Each number is 128 + 24 x the weight over its row's rms, rounded and kept within 0 to 255. Layers, rows and columns count from 0. The size above them is the row's rms in percent of the matrix's.

# layer 7 attention query, 384x384, rms 0.0765, rows 30-39,94-103,158-167,222-231,285-295,349-359, columns 288-383
size [ 87  93  56  87  69 101  80  95  89  88 101 100 210  77  80  76  79  68  81  81 110 109  86  92 105 118  92  84  94  94  94 110  35  57  70  81  72 102  97 127  85  87  88 102 108  90  81  78  85  78  72 132 124 112 262 107 110 100 121  86  97 102]
[[145 122 162 117  88 191 109 123 138 140 140 111 147 132 147  69 135 161 115 136 100 161 168 122 102  86 145 111 149 146 152 139 105  84 128 123 115 107 115 128 143 128 150  88 145 156 108 131 122 137 132 121  89 129 102 153 140 142 116 125 136 134 148  77 110 108 173 128 127 144 109  90 113 118 132 155 142  96 143 166 122 140 118  87 182  57 138  88 105 141 124  84 122  66 142  91]
 [125 127  73 130 184  87 159 160 163  78 121 151 152 126 126 137 133 105 145  97 165  72 142 105 107  98  99 115  89 170 116 138 128 131 123 120 125 143 104 110 153 106 108 117 117 119 137 118 139  74  99 134 113 125 158 100 142  98 105 135 124 123  91 158  53 107 107 120 103 121 151 189 130 113 130 178 137  99 121  67 101 132 117 133 146 121 108 125 134 145  92 107 119 127 120 129]
 [132 118 138 165 154 160 100 135 114 132 136 134 104 102 114 155 113 136  83 135 149 141  84 132 166 155 124 142 149 171 138 129 133 149 110 138 126 115 138 142 114 114 108 156 130 145 136 160 150 118 163 101 148 122 171 144 108 169  90 140 128 107 113 130 156 154 139 139 113 141  99 112 151 117 148 110 120 151  94 110 138  77 155 122 109 153 152 138 129 139 118  90 119 171 124 131]
 [118 157  98 102 126 123 146  79 126 125 126  90 147 112 137 130 122 138 153  86 102 112 155 145 144 130 181  94 154 147 162 167  87 151 162 159 152  93 119 139  98 150  91  95 133  98 153 155 157 111 134 160 145 142 134  88 158 119 103  95  96 138 114  99 107 117 135 144 117 132 114 143 116 102 130 133 123 106  97  89  99 127 112 133 177 130 106 117  91 152 151 156 129 149 123 109]
 [137 179 113 128 105 169  82 148  90 102 108 147 104 125 103 136 117 146 152 138 126 125 113 144 157 158 104 116  77 138 123 117 109 139 122 141 169 134 141 123 119 100 177 110 115 142 155 133 126 142 114  98 154 121 149 167 110 131 106 125 154 135 138 176 110 127 164 127  99 142  59 133 180 106 147 127 137 154 117 163 112  88 164 127 136 136 120 143 129 138 150 111 115 136  97 131]
 [110 117 119 128 113 165  80 131 145 107 102 115  99 122 108 128 116 120 114 151 134 150 152 121 141  88  77 159 143 154 152 158 158  84 100  98 128 189 127 120 154 125 177  99 128 140  91 115 118 171 119 128 131 102  77 164 108 142 120 144 138 144 171 153 102 144 153 106  94 151 144 101 112 185 135 126 143 128 137 128 162 116 152  98  73 112 153 171  97 105 133 130 116 103 167 139]
 [130 162 124 107  79 152 131 140 140  90 144 121 128 167 135 114 123 134 163 116  81 118  93 122 111 170 182 112 177 162 122 108  73 133 110 176 155  91 100 107  86 132  97 116 130 131 149 131 115 102 133 146 148 157 161 133 117 104 158 127  85 138 140 127  84 141 127 140 101 101 108 110 172  98 117 133 130 125  95 100  77 106 140 151 152 148 151  89  98 107 149 120 122 162 109 101]
 [111  98  99 116 109 151 133  94 170 127 114 142 145 142 127 124 182 111 142 139 119 178 155 140  75 107 116 134 136 126  96 133 171 114 135  64 106 144 101 134 135 121 125 137 130 110 104 108 112 148 167 132  68 107 124 166 162 141 134 142 119 110 137 124  74 140 134 122 128 114 171 146  90 162 144 135 129 133 147 109 141 133 106 100 114 106 113 120 121 103  80  86 154 119 128 159]
 [152 155 163 141 131  84 149 151  76 116 141 115 125 109 106 126 102 122 148 107 146 112  76 116 120 143 129 120 101 138 160 130  88 141 151 174 144  99 175 119  93 137  89 138 132 153 137 133 127 129 126 146 156 133 148  93 109 152 153 108 130 116 135  97 132 132 100 126 146 110  88 134 157  62 111 144 116 121 118 107 140 106 135 136  88 161 153 134 105  95 144 139  82 176 104 130]
 [109 136 133 140 109 147 129 177 108 112 131 168 125 116 114 124 130 139 154 119 122 120  83 107 179 198 142 136 165 141 117 112  94 110 119 144 120  95 100 126  85 134 104 124 128 125 129 157 145 123 118 119 145 154 139 103 114 125 162 134 133 133 110 165 101 122 124 138  91  98 111 153 202 119 145 159  96  86  69 141  95 102 138 141 128 145 121  95  85 137 138 117 120 136 104 109]
 [104 145 143 128  90 131 133 139 123 120 122 157 168 125 140  94 138 114 123  76 138 109  97 141 114 148 133 148 165 179 151 145 145 121 125 139 149  97 141 100 149 141 113 158 127  92 105 167 163 109 159 128 144 134 159  99 125 143 102 122 160 103 127 132  51 123 147 126 134 111 115  99 150 118 118 112 100 149 154 147 120 145 149 125 141 168 122 108 157 139 146 188 130 160 110 133]
 [132  73  83 141 154  93  97 116 119 144 118 135 129 112 155 107 126 113 120 147 150 100 166 127 152 161 138 133 169 127 142 155 140 168 135 141 142 141 147 166 134  91 104  48 136 111 104 110 146 109 155 140 112 124 160 113 147 105 108 145 114 144 127 177 113 129 160 120 112  79 122 123 132 120 153 147 119 160 130 155 102 138 114 136 101 132 159 124 157 110 123  95 157 132 172 148]
 [115 123 116 155 137 158  70 113 120 127  88 137  89 115 117 111 106 153 111 170 131 140 106 146 163 126  95 142 109 113 135 117 124 159 125 101 156 156 155 112 112 100 127 158 134 160 125 151  95 151  94  87 158  97 113 133 116 134 124 104 180 108 126 176 124 158 186 114 103 190 132 138 125 120  96  99 138 157 169 127 139  89 145 125 140  97 128 166 105 113 143  94 119 142 114 136]
 [174 138 119 104 137 111 150 135 105 152 167  56 160 131 134 133 161 129 113  85 137 138 146 113 136 156 135 118 131 158 104 121 148 111 129 165 133 123 109 105 134 177  76 115 136 110 143 134 133 115 141 165 157 144 135 126 135 123 130 163 116 132 129 129 138 117  86 106 122 114 131  82 169 139 146 130 129 103 116 180 101 157 122 104 117 129 120  97 141 122 142 133 160 102 146  84]
 [113 103 156 130 163 157  81 104 125 156  79 136 122 100 123 123 131 141 137 133 118 178  95 125 191 135 129 158  99  94 133 112 150 148 102 141 166 153 157 136 141 132 148 134 114 145 118 147 141 166  96  63 126  99 154 110 107 130 101  91 184 136 131 143 137 150 176  89 138 145 145 108 148  95  95 123 117 145 167 143 105 129 165 101 155  98 128 187 102 122 106 107 124 120 121 164]
 [118 111 173 181 149 145  93 136 125 101  95 153  96 107 145 124  47 146 147 161 132 142 116 135 105 139 142 148 106 117 156 162 142 176 129 101 165 148 145 104 159 114 158 118 135 121 123 121 106 136 149  85 125 112 118 157 132 144  83 119 130 107 181 115  97 112 148 169  97 155  73 126  89 122 136 150 108 142 126 124 131 106 128 142 131  89  91 163 133 121 105 123 108 127 111 116]
 [138 137 121 108 144 129 151 123 130 141 145 120 122 151 160 137 159 107 119  79 114  67 171 132 126 131 121  88 142 197  90 139 141  63 154 132 134 142  97 131 122 155 118 113 144 144 160 161 149 110 152 188  96 154 143 102  98 187 123 111 104 163 136 108 108 157  94 143 155 110 144 124 143 119 127 122 106 124 110 152 147 157 117 105 124 159 118 132 126 118 122 137 137 153  98 110]
 [114 117 100  89 129 132 117 138 134 104 103 123  90 110 115 120  91 111 129 138 114 115 138 132 134 114 179 153 162 129 113 137 132 120 173 106 117 140 141 149 122 170 137 160 119 111 103  97 140 139 153  86  92 134 143 104 136  97 134 113 120 118 111 123 137 125 135 154 120 108 138 110 156 116 143 112  89 107 143 108  79 131 121 130 108 125 119 149 137 134 155  98 130 156 141 140]
 [123 115 111 102 135 135 123 115 143 118 128 173 154 113 120 132 146 163 127 110 146 105 132 110 119 140 124  95 140 121  79 128 128 110 158 142  89 121 137 141  84 136 134 128 164 156 146 136 123 140  89 122 137 122 130 150  72 102  95 149 115 159 158 122 163 124 136 136  99 144 151 160 136 132 160 165 123 130  18  86 135 127 134 180 145 116 149 127 151 127 118 133 123 118  91 106]
 [115 120 126 125 127 135 130 138 137 142 128 141 121 152 126 142 115 199 153  92 104  74 149 124 147 121 137 119 155 141 113 131 142  94 104 171 131 129 139 161 139 147 126 100 138 120 141 136 143 119 124 171 104 158 146  66 139 155  90 122 142 157 119  99 118 105 108 139 172 124 113 100 143 114 151 168 123 106 147 152 128 132 113 107 123 122 136 123 144 132 109 143 135 150 143 124]
 [108 143 156  96 106 169 122 123 138 152 142 174 154 145 118 134 172 135 174 108 157 123  91 150 125  64 149 127 100 120 132 127 199 168 123 144  87 151 129  80  99 151 158  97 111 107 135 120 134 137  55 120  65 114 107 126 133 105 110 153 131 140 133 136 137 116 106 105 174 132 156 114 146  82 116 143 150 119 134 161  99 129 104 137 111 105 158 118 115 148 123 167 121 166 148 117]
 [190 137 118 130 143 120 103 131 119 139 110 148 149  87 162  94  76 104 150 135 186  59 148 141 137 125 126 149 136  93 130  96 121 113 117 143 113  99 101 128 132  94 108 106 119 139 135 103 116  70  70 149 120 122 173 112 140 139  91 100 138  99 144 168 135 132 110 151 106 120 141 117 170  97 132 131 156 117 131 130 108  94 140 125 102 145 134 104  87 135 135 114 129 122 110  97]
 [122 113 122 144 136 160  70 110 107 140 141 118 129 111 112 116 117 132 130 167 147 159  73 150 172 163 114 131  87 104 152 111 131 145 105 137 152 124 148 118 125 104  98 142 128 162 131 133 130 118 104  62 152 120 141 160 103 129 103 114 171 120 101 158 144 140 152 130 112 173 129 107 131  79 108 124 122 148 135 143 139 111 148 115 174  90 143 152 125 144 129 127  91 141 122 128]
 [115 119 107 142 142 124 159 147 121 122 113 112 147 115 104 148 114 106 133  63 113 114 104 118 144 136 127 120 181 222 119 126 104 122 163 164 127 110 115 144  84 148  86  88 116 128 106 151 166 114 153 155 146 142 157  81 120 118 121 127  71 124 108  82 104 106  71 140 124 102 121 104 140 140 141 105 112 120  97 102  99 126 117 118 110 181 116 111 109 140 133 141  98 155 101 118]
 [111 111 153 132 122 152  57 110 132 159 136 138 134 104 106 158 137 168 150 157 141 174 112 140 155 138  87 155  87  75 152 110 160 157 106 135 133 136 120 142 145 126 181 126 114 151 139 147 118 145  81  81 143 117 125 158 104 128  95 131 183 124 124 171 148 117 150 110 114 150 121 142 143  97  92 144 143 169 122 115 130 126 131 116 136 101 131 141 130 123 132 128 101 119 139 155]
 [111 121 122 131 143 151  87 102 155 122 140 156 111 139 127 132 144 143 138 151 129 172 160 104 121 112 105 135  87  72 146 150 178 122  99 110 151 179 138 100 172 122 171 113 144 110 153 115  83 147 123 102 104 107  95 144 134 132 103 130 161  98 159 164 138 136 158 118 117 161  95 150 124 159 126 161 120 171 151 126 169 126 127 116 138  78 120 137 118 102 125 117 117 116 151 143]
 [152 151 130 112 140 127 153 148 122 107 134 112 115 137 142 111 115 109  99 104  79  75 135 100 148 142 171  99 153 209  97 162  90  77 138 137 154  89  96 135 118 160  88  87 169 127 130 175 151 140 136 148 126 136 165 113 117 173 116 116  97 131 142 109  78 151 113 137 114  98 124 108 145 133 142 148 123 149  93 133 110 142 142 186 147 177 152 107 140 110 119 120 130 140 107 104]
 [102 145 149 120 107 164 119  85 164 114 138 143  99 134 142 102 165 111 121 118 102 122 178 136  91 119 145 133 122  88 111 137 148 158  94 116 123 159  94 142 122 126 123 141 128 105 127 116  96 135 111 131  99 129  94 129 169 133  90 170 128 124 137 120 117 127 174 123  91 135  77 127 128 156 171 146 113 164 142 151 117 121 121 128 121  90 135 113 140 126  94 114 122 126 125 141]
 [125 141 160 104 125 136 156 184 121 121 146 133 118 126 114 103  75 170 134 115 147 108 106 120 124 142 117  93 154 150 101  77  85 128 145 156 157 115 169 145  86 113  89 145 105  97 148 149 129 115 132 103 169 136 170 147 129 100 135 129 124 161 116 110 118 118  92 126 142  91 112 133 153 100 122 144 135  95  81 148 118 134 146 194  87 148 147 121 109 108 113 111 103 115 125 132]
 [124 150 102 107 121 140 128 160 100 130 142 117 140  86 107 146  66 144 113 108  91  74 111 111 211 186 132 138 150 158 156 151 114 102 124 148 152 116 106 157 113 156 139  82 149 140 146 180 138 127 111 127 129 135 134 106 137 163 100  98 144 161 129 130  80 128  97 130 145 139  83 116 121 110 125 134 139 147 121 149  99  94 132 143 106 189 170 130 107 139 117 147 130 186 115  78]
 [174 110 141 132 161 122 154 100 130  83 118 118 121 135 202 121 160 174 125 111 140 130 137 143 123 111 148 147 159 163 119 136 142 171 117 163 131 110 121 162  64 150 120 105 135 138 123 159 140 102 140 111  99 124 163 129 157 113 139 106 141  84 172  86 121  97 129 111 152 133 131 153 156 130 172  84 142 112 140 132  86 143 137 122 142 104 142  86 114  83  71 168 118 150 137 144]
 [156 134 117 127 178 106 155 132 124 120  84 147 133 162  90 168 151 104 120 148  77 130 146 113 132 130 159 113 156 195 126 181 176 148 125 108 118  92 133 147 120 133 125 136 140 157 129 120 134 139 162 139 130 123 150 100 147  98  90 125  95 170 132 143  89 123 133 138 124 138 117 149 108  87 130 135 108 144 137 102 147  89 140 127  98 138 119  83 158 184 114 148 108 114 122 133]
 [169 131 159 123 104 147 112 136 102 108 130 162 126 126 107 120  74 136 117 106  98 105  63 113 222 157 140 184 177 176 171  88 105 126 161 122 145 114 115 168 130 136 125 125 129  94 120 142 112 136 106 120 103 119 138 107 104 172 172 136 104 152  85 112 138 125 124  82 168 118  79  93 172 124 111 131 114 107 107 115 128  71 112 138  99 111 113 144 140 131 149  97 131 121  98 151]
 [ 90 158  96  78 103 153 115 105 132 107 133 106 141  99 159 133 148 118 126 129 159 152 122 150  83 103 107 102 125  87 125 101 108 127 107 147 108  94 131 110 102 120 102 135 149 147 129 157 144 133 119 130 115 158  96 109 186 104 117 134 129 153 168 115 105  68 103 154  56 146 106 157  78 108 157 118 162  81 123 137  95 145 118 111 142 167 125  95 100 133 102 139 108 131 143 107]
 [143 121 136 123 101 173 108 155  80 120 113 135 141  99 164 147  51 117 120  94 130 103  99 141 197 161 112 141 136 144 143 114  94 118 155 146 120 100 121 117 122 102 104 112 110 131 146 156 146 155 120 118 130 148 128 105 100 135 137 126 133 155 154 127 101 120 130  83 167 160  91 117 154  89 123 118 153 117 129 132 138  82 145 137 128 155 118 139 107 144 160  79  89 135 109 115]
 [149 113 132 112 119 146 123 173  73 156 110 148 107 128  92 164  46 149 144 118 123 109 150 123 181 145 107 157  97 121 169 121 187 105 122 148 136 186 145 142 177 130 152 130 108 125 110 134  99 139 119 109 153 114 106 131  79 108 147 122 130 140 139 128 157 176 132 112 142 162 129 129 164 152 117 126 130 130 146  96 174 119 149 104 113 139 129 182 131 122 177 137 124 120 127 110]
 [114 158 123 127 152 137 152  65 143 116 162  99 132 125 137 107 168  94 152 107 120 159 123 153 117 123 159  94 142 151 125  90  88 125 135 145 129  73  82 102  98  97  86 125 147 102 105 137 143 110 134 134 138 165 151 113 153 109  85 133 129 109 115 121  78 107 133 163 100 114 115 120 160 112 197 124 135 115  92 145 113 160 123 154 161 166 129  82 113 127 109 125 104 147 138 140]
 [136 102 112 167 146 118 119 141 118 135  93 136 101 151 131 117 152  85 129 136  99 153 149 110  93 141 153 143  78 147 109 138 179 126 140 108 136 144 115 167 128 114 138 120 143 148  85 113 101 156 158 112 126 100 123 172 130 114 142 142 106 109 133 125 171 142 136  87 130 147 129 146  97 171 159 125  95 150 164  99 143 120 148 154 100 120 135 137 113  91 124 125 150 141 113 147]
 [116 146 142 139 150 112 128 155  87 113 139 129  94 101 110 152  76  99 129  92 110 100 118 121 176 176 132 122 137 141 145 136 107 109 134 155 133  97 141 151 126 137 124 144  93 118 174 147 140 143 137 121 115 133 145 113 104 118 130 111 139 171 104  76 156 120  97 125 191 111 110 120 134  96 125 138 104 106 107 126 130  75  97 112  55 153 130 140 134 128 169 146 107 130  80  76]
 [119 139 143 125 130 130 140 145  80 133 168 143 123 125 119 141 154 129 152 122 154 119 115 106 147 140 159 147 127 133 125  92  91 104 125 155 125  95 120 165 119 100  90 106 111 117 159 160 156  98 120 136 139 169 143  93 101 138 154 133 115 107  97 103 147 110 109 166 121 129 106 135 140 134 146 178 128  81 101 153 119 140 117 133 120 153 124  94 110 109 126 116 133 123 102 107]
 [179 148 121 131 110 123 137 136 121 122 167 167 146 172 136 105 153 119 157 121 143 113 151 110 108  94  99 177 113 129 178 152 151 147 163 167 124 191  99 143 137 145 124 168 122 109 155 132 142 199 150 126 135 122  79 108 118 163 123  88 145 133 110 113  73 127 138 113 153 129 153 100 103 164 146 166 136 155 138 130 143 152 144 155 152 143  93 104 129 117 130 110 156 123  88  90]
 [162 103 151 116 162 125  86 127 147  93 108 123 160 138 197  77 156 136 106  84 152 140 140 121 127 137  98 123 115 173 189 166 134  91 108 112 148 145 107 150 131 145 134  91 115 119 144 117 109 139 150 146  94 114 150 146 100 128 137 119 155 122 163 117 119  94 117 129 144 106 128  92 109 158 103 133 135 123 105 160 142 147 117 131 152  83 136 143 162 148 173 139 162 172 138 106]
 [ 83 100 105 128 166  95 141 122 120 106 108 135 141 134 128 130 165 109 124 146 166 144 122 128 130 174 136 120 105 129 142 158 161 144 125 125  98 151 155 168 128 107 147 100 122 113 109 117 150 128 111 114  87 119 139 123 120 134 106 147  98 119 104 148 136  89 143 134 143 118 134 133 131 128 192 184 132 108 145 123  83 172 103 163 104 109 134 106 100 158 110 108 138  99 167 128]
 [116 141 139 142 113 172  86 112 124 132 115 169 100 122 136 119 108 122 124 177 119 150  52 130 124 154 100 143 101 121 102 115 146 159 100 104 126 119 132 148 117 109 135 138 122 171 140 126  90 151 110  78 151  93 134 167 135 134 126 110 178 112 169 195 134 146 175 112  75 150 138 130 139 134 108 114 122 166 150 133 133  87 149 125 140 128 156 147 104  96 138  79 103 124 149 172]
 [161 178  97 123 128 133 133 145 124 148 152  91 124 109 122 112 148 120  99  74 137 110 135 136 157 148 159 106 142 182 135 106  98 127 158 166 123 103  98 135 112 147  65  89 114  81 128 198 143 119 152 160 159 164 148 100 118 128 141 139  76 136 118  59 112 136  99 146 142 113 116 106 137 108 134 119 144  89 108 129  95 127 100 169 145 137 133 119 146 138 120 141 118 147  92  85]
 [127 131 174 119 114 139  80 154 121 128 139 141 141 113 163 122 118 162 134 141 135  93 123 148 152 147 103 141 112 122 132 122 100 177  93 124 100 101 150  96 135 100 157 116  98 170 131 128 122 126  76 109 162 108 142 140 128 115 152 116 174 119 136 166 123 145 153 149 104 159 100 104 139 120 130 122 143 137 140 151 146 112 142 125 175 145 131 141  90  99 165  89 105 142 119 159]
 [ 91 118 140 130 156 150 123 108 120  90 119 154  99 114 146 143 134 130 124 174 125  96 137 133 129  93 120 145 111 128 137 175 146 139  85  96 157 123 145 131 137  86 220 108 109 124 129 108  90 118  91 144 120 113  99 131  90 108 125 112 148 148 179 175  93 153 163  98 122 137 128 152 154 149  88 144 113 139 126 133 129 118 151 101 131  91 123 133 125 103 146 135 127  96 131 132]
 [149 146 132 122 107 125 138 107 125  74 192 135 103 170 152 140 138 116 118 110  87 122 122 149 115 178 144  74 127 179 120 112 128 159 117 165 124 143 108 121 134 124 102 122 139 109 138 149 140 120 160 146 145 146 166  99 135 126 138 138 107 130 159  75 102 133  96 163 110  92 118 142 127 102 132 130 160 117  86 136 127 134 132  94 123 133 129 108 132 121 139 133 109 157 122 112]
 [111 135 134 171 137 141 133 102 125 122 117 135 124 137 133 115 183 110 125 147 118 161 153 110  96 101 144 138  83 104 150 130 157 114 140 133 128 150 113 135 121  86 170 120 133 106 142  76 138 157 126 126  70 113 107 148 155  98  73 112 133 137 152 153 116 110 158  99 114 145  97 105 112 145 139 139 118 135 162 108 169 152 142 156 118 128 136 131 112 110 136 130 160 130 173 133]
 [120  94 120 138  85 144 129  83  88 103 108 139 111 156 146 113 123 124 101 119 105 124 105 128 128 138 157 109 162 154 118 127 107 157 149 136 119  91 113 144 121 134 104 180 124 138 146 151 153 139  96 104 119 126 133 122 144 123 124 136 112 140 122  88 121 128 139 129 116  97  85 110 160 100 160 107 113 101  91 128  98 136 111 150 107 133 101 136 124 109 130 141 119 108 117  97]
 [130 132 101  99 102 123 164 125 142 116 213 113 133 170 114 111 116 116 155 123 117 119 117 104 129 140 149 137 147 150 151 128 103 178 147 147 134 159 111 142 122 152 107 105 138 121 168 144 145 104 144 102 144 148 143 111 126 139 155 127 100  98  73  81 101 129 137 173 125 114  86  95 155 118 146 148 117  86  59 117 111 130 135 109 126 160 162 112 124 117 102 176 112 189 133 117]
 [107  78 121 143 110  89 122 141  72 123 137 180  97  96 130 148 141  80 105 162 162 124 111 104 141 158 141 129 130 157 153 144 163  95 116 145 154 184 121  96 133 138 111 148 135 168 111 116 128 154 127  98  83 129 125 164 141 143 120 113 124 165 138 130 117 126 157 139 126 126 142 128 161 210 122 103 106 160 115  95 108 121 161 167 144 118 126 112 138 140  93 139 147 130 109 113]
 [155 101 159 147  94 134 117 128  76 125 130 150 180 126 141 117 106 130 121 131 188 140 176 167 121 130 139 114 128 128  71 140  96 122 109 103 135 115 115  95  61  83 140  86 111 131 128 136 145 117 120 127 120 120 103 134 163 126 127 153 142 122 155 156 121  70 128 122 111 137 123 110 114 115 141 182 106  87 140 140 142 154 126 137 125 135 142 105 156 120 136 129 133 124 149 153]
 [138 116 126 118 124 123 103 160 122 127 152 152 140 144 138 127 112 135 101 145 118 121 143 152 154 147 134 117 134 154 123 127 149 140 150 131 148 121 168 124 149 115 141 143 131 113 155 140 108 135 112 139 129 135 147 114 148 143 173 123 105 114 111 175 129 134 141 126 147  82 141 157 104  90  96 120 112  91 160 130 136 118 146 146 119 133 154 130 138 102  89  77 124 148 125 171]
 [136 151 116 166 145 131 109 135 130 117  93 122 106  86 128 112 105 130  99 137 116 120  86 131 110 140 102 138 143 159 114 150 138 116 137  97 143 123 134 128 134 114 123 155 125 182  84 150 110 153 128 108 171  79 141 155 102 127 123  93 175  97 145 132 100 184 130 142 106 154 129  99 125 151 116  76 143 177 155 145 115  71 146 127 100 140 156 139 114  99 136 126 130 142 104 125]
 [137 116 105  77 107  85 182 141 147 136 199 134 148 125 119 125 163 130 160 118 154 153 143 146 157 181 169  86 128 152 118 123 120 135 140 154 127 106 107 116 138 168  69 108  86  98 122 155 125  98 159 142 103 178 113 123 120 114 132 151  98 142  73 100 139 105 100 157 142  83 122 102 132 104 119 128 107 127  97 147  98 172 109  94 159 130  82  90 156 125  88 148 139 139 162 129]
 [175 128 106 149 124 158  97 142 133 146 130 135 133 107 173  77 134 159 125 114 114 119 156 104 180 156 109 122  85 125 112 151 149 129  93 106 133 104 121 143 150 128 137 104  94 153 127 114 130 140 112 146 155 115 148 165 149 130 117 129 166 126 152 152 153 180 125 133 135 116 130 143 155 131  88 116 106 150 124 144 127 110 168 130 140 124 157 148 120 109 122  83 114 124 124 123]
 [158 161 140 129 151 172 135 156 106 127 134 122 135 134 160 109  93 131 101 139 128 118 127 101 131 127 122 153 115 152  88 178 113 144 139 110 160 134 156  98 153 113 131 123  92 139 140 182 105 153 113 146 124 111 123 141 199 147 137 105 139 100 199 116 129 156 131 126 154 130 104 138 142 128 134  79 141 112 127 156 124  99 158 134  82 131 162 159 115 100 131  77 122 145  98 144]
 [136 113 119 104 139 127 155 101 114 146 136 117 134 156 136 111 118 128 120 137 159 139 159 153 101 116 118  97 131 110 107 113 105 117 137 149 101 140  96 142 147 150 133  79 112 107 141  99 122 118 133 146 109 156  90  94  94 131 127 142  94 147 153 117 126 116 108 120 129 116 128 102 165 111 104 135 151 139 131  86 115 149 105  87 145 149 100 128 151 135 111  97 159 133 162 115]
 [151  87 167 160  98 172 144 141 126 102 100 126 101 104 144 197  94  87  97 112 105 126 113 138 135 133 154 147 156 113 142 103 129 112 129 137 123 136 137 153 105 113 142 204 145 116  79 124 106 188 159 107 116 105 163 143 140 112 126 106 141 152  97 122 127 135 110 105 127 117 143 115 116 125 135  94  83 114 108 131 143 130 141  98 106 128 129 121 107 147 106 110 121  70 112 158]
 [115 118 113 117 128 151 139 152 124 153 146 162 114 104 148 105 120 122 128 146  96 103  88 142 102 119 104 113 116 110 139 136 119 145 119 180 100 118 177 107 130 174 114 156 209 159 133 143 140 121 119 151 126 130 164 135 148 118 151 198 124 120 129 130 120 127 125 134 180 108 148 132 149 123 104 170 161 124 123  86 133  95 138 156 139 131 114 117 110 145 132  83 116 133  93 121]
 [114 128 149 110 138 129 148 112 154 128 161 121  83 170 152 167 129 124 138 132 130 116 114  75 121  89 111 104 152 163 100 165 132  61 131 167 111 158 119 138 161 155 140 119 106 138 141 127 118  99 121 125 128 144 126 112 129 156 160 136 115 146 100 113 138 110 114 133 140 128 115 101 154 144 122 112 187 141 131 139 108 137  92 127 139 170 107 135 153 106 103 141 133 148 135  98]]
# layer 7 attention key, 64x384, rms 0.0559, rows 29-38, columns 288-383
size [ 96  98  97  66  79  76  97  80  95 103]
[[142 150  90 123 117 159 103  76 128 164 151 162 130 101 115 158 128 159 107 126 103 183 139 133 113 114  69 114 134 142 119 133 190  97 138 123 116 109 159 136 155 174 130 123 152 100 114 130 135 120 137 128 110 179 133 106 125 130  85 166 109 160 135 104 135 164 121 129 115 118  69 166 150  89 130  91 137 156  79 159 142 120 124 131 147 122 122 149 126 129 104 107 151  91 133 146]
 [142 109 101  93 169 140 111 100 102  82 135  75  92 174 110 120 133 137 145 128 137 114  87 129 148 106 161 127 113 152 178 157 120 151 109 106 128 160 112 176 116 133 111 152 143 126 123 126 156 110  72 161 140 155 105  89 100 113 154 109 117 157 118 123 129 126 127 163 146 137 109 132 155 120 146 127 155 112  98 156 132 112 118 134 147 144 138 112 134 116  84 132 131 125 131 103]
 [117 181 147 122 106 121 121 115 127 149 128 103 117 142 141  63 133  98 102 142 109 144 121 124 130 113 125 163  90  99  90 152 145 137  92 125 116 173 122 142 121 147 135 170 144 120 110 133 125 137 117 115 142 122 102 157 134 157 116 161 125  93 107  93 139 149 113 144 147 170 151 139 114 155 101 143 153 112 168  82 147 105 163 120 109 150 115 145 121 131 154 170 142 172 120 150]
 [117 162 156 130 121 112 107 119 109  95 106 117  95 133 129 122  89 104 110 112  74  92 136 130  89 102 109 146 180 152 130 203 113 101 138 149 134 141 123  78 122 127 158 116 153 152  84 113 109 124 127 140 132  97  95  67 148 144 121 123 122 125 146 116 131 144 118 162 140 125 151 129 123 161 144 103 108 132 130 147 104  76 120 139 110 146 147 120 121 101 141 130 170 182 147 115]
 [142 127 117 163  89 119  83 155 141 133 113 167 131  94 118 110  48 119 146 162 138 113 113 109 143  93 120 148 103 152 170 107 132 125 111 105 131 141 162 103 200 112 170 133 113 114 105 104 156 134 150 102  81 116 146 128 134 140 127 125 139  99 110 156 125 124 147 124 128 124 109  98 113 153 153  96 121  98 159  74 136 145 127 172 135 133 129 169 121 123 150 130 144  77 114 146]
 [117 163 124 132 145 143 102 115 101 126 111 157  98 132 124 104 118 169  93 132 126 108 109 127 128 135 132 149 130 148 138 159 110 115 125 141 140 153 149 140 107  81 122 124 136 154 112 127 100 131 107 105 132  78 123 168  96 125 114 103 163 127 125 135  96 141 139 134 166 153 142  68 100 162 124 114 130 175 152 142 138  83 134 138 113  88 137 111  90 116 135 105 148 168 104 138]
 [126 111 114 155 114 155 122 139  94 127 136 144  80 133 178 110 130 147  83  86 129  90 149 148 130 114 168 173 155 157 115 141  82 112 135 120 147  89 114 144 118 120  67 111 161 152 114 121 137 153 138 146 176 112 150 114 108 154 114 129 124 107 131 121 109 150 110 119 170 133  69 105 153 146 154 115 124 159 100 154 136  77  98 163 151 125 170 137 117 136 133  83 131 156 146 101]
 [ 94 124 105  78 116 144 119 124 131 139 171 110 169 139 112 148  95 153 143 116 163 103 136 126 144 158 129 125  90 111 163  96 146 145 112 141 126 138 111 118 132 141 107 132 121  87 172 129 145 103 133 113 123 183 122 123 133 101 137 153 121 134 125 117 113  64 138 133 135 160 188 130 133  96 142 155 160 115 133 122 149 176 135 123 178 153 121 101 116 141  88 100 105 125 130 105]
 [146 137 142 142 165 114 110 120 138 152 103 125 125 112 135 128 131  96 153 124 108 174 103 120 157 137 128 115 149 105 133 154 122 154 143 145 161 106 120 148 133 110 156 147 109 180 132  93 126 125 152 130 126 110 108 136 142 120 112  82 150  95 108 123 171 166 147 129 132 150 132 142 123 129 136  99 105 168 155 177 195  72 107 111 135 127 101 120 113  68 127 136 149 173 108 169]
 [130 114 131  83 106  60 135 125 138 108 118 182 180 161 112 153 122 147 167 126 116 120 146 127 127 182 139 135  78 104 143 121 111 118 138 162 148 170 105 139 147 149 139 172 104 141 162  84 120 136 122 104 123 126 124 100  87 127 151 152 139 118  98 105 165 112 129 126 117 157 194 174 152  94 123 142 163  70 133 136 122 145 120 123 128 131 106 126 156 126 114 165 123 138 138 156]]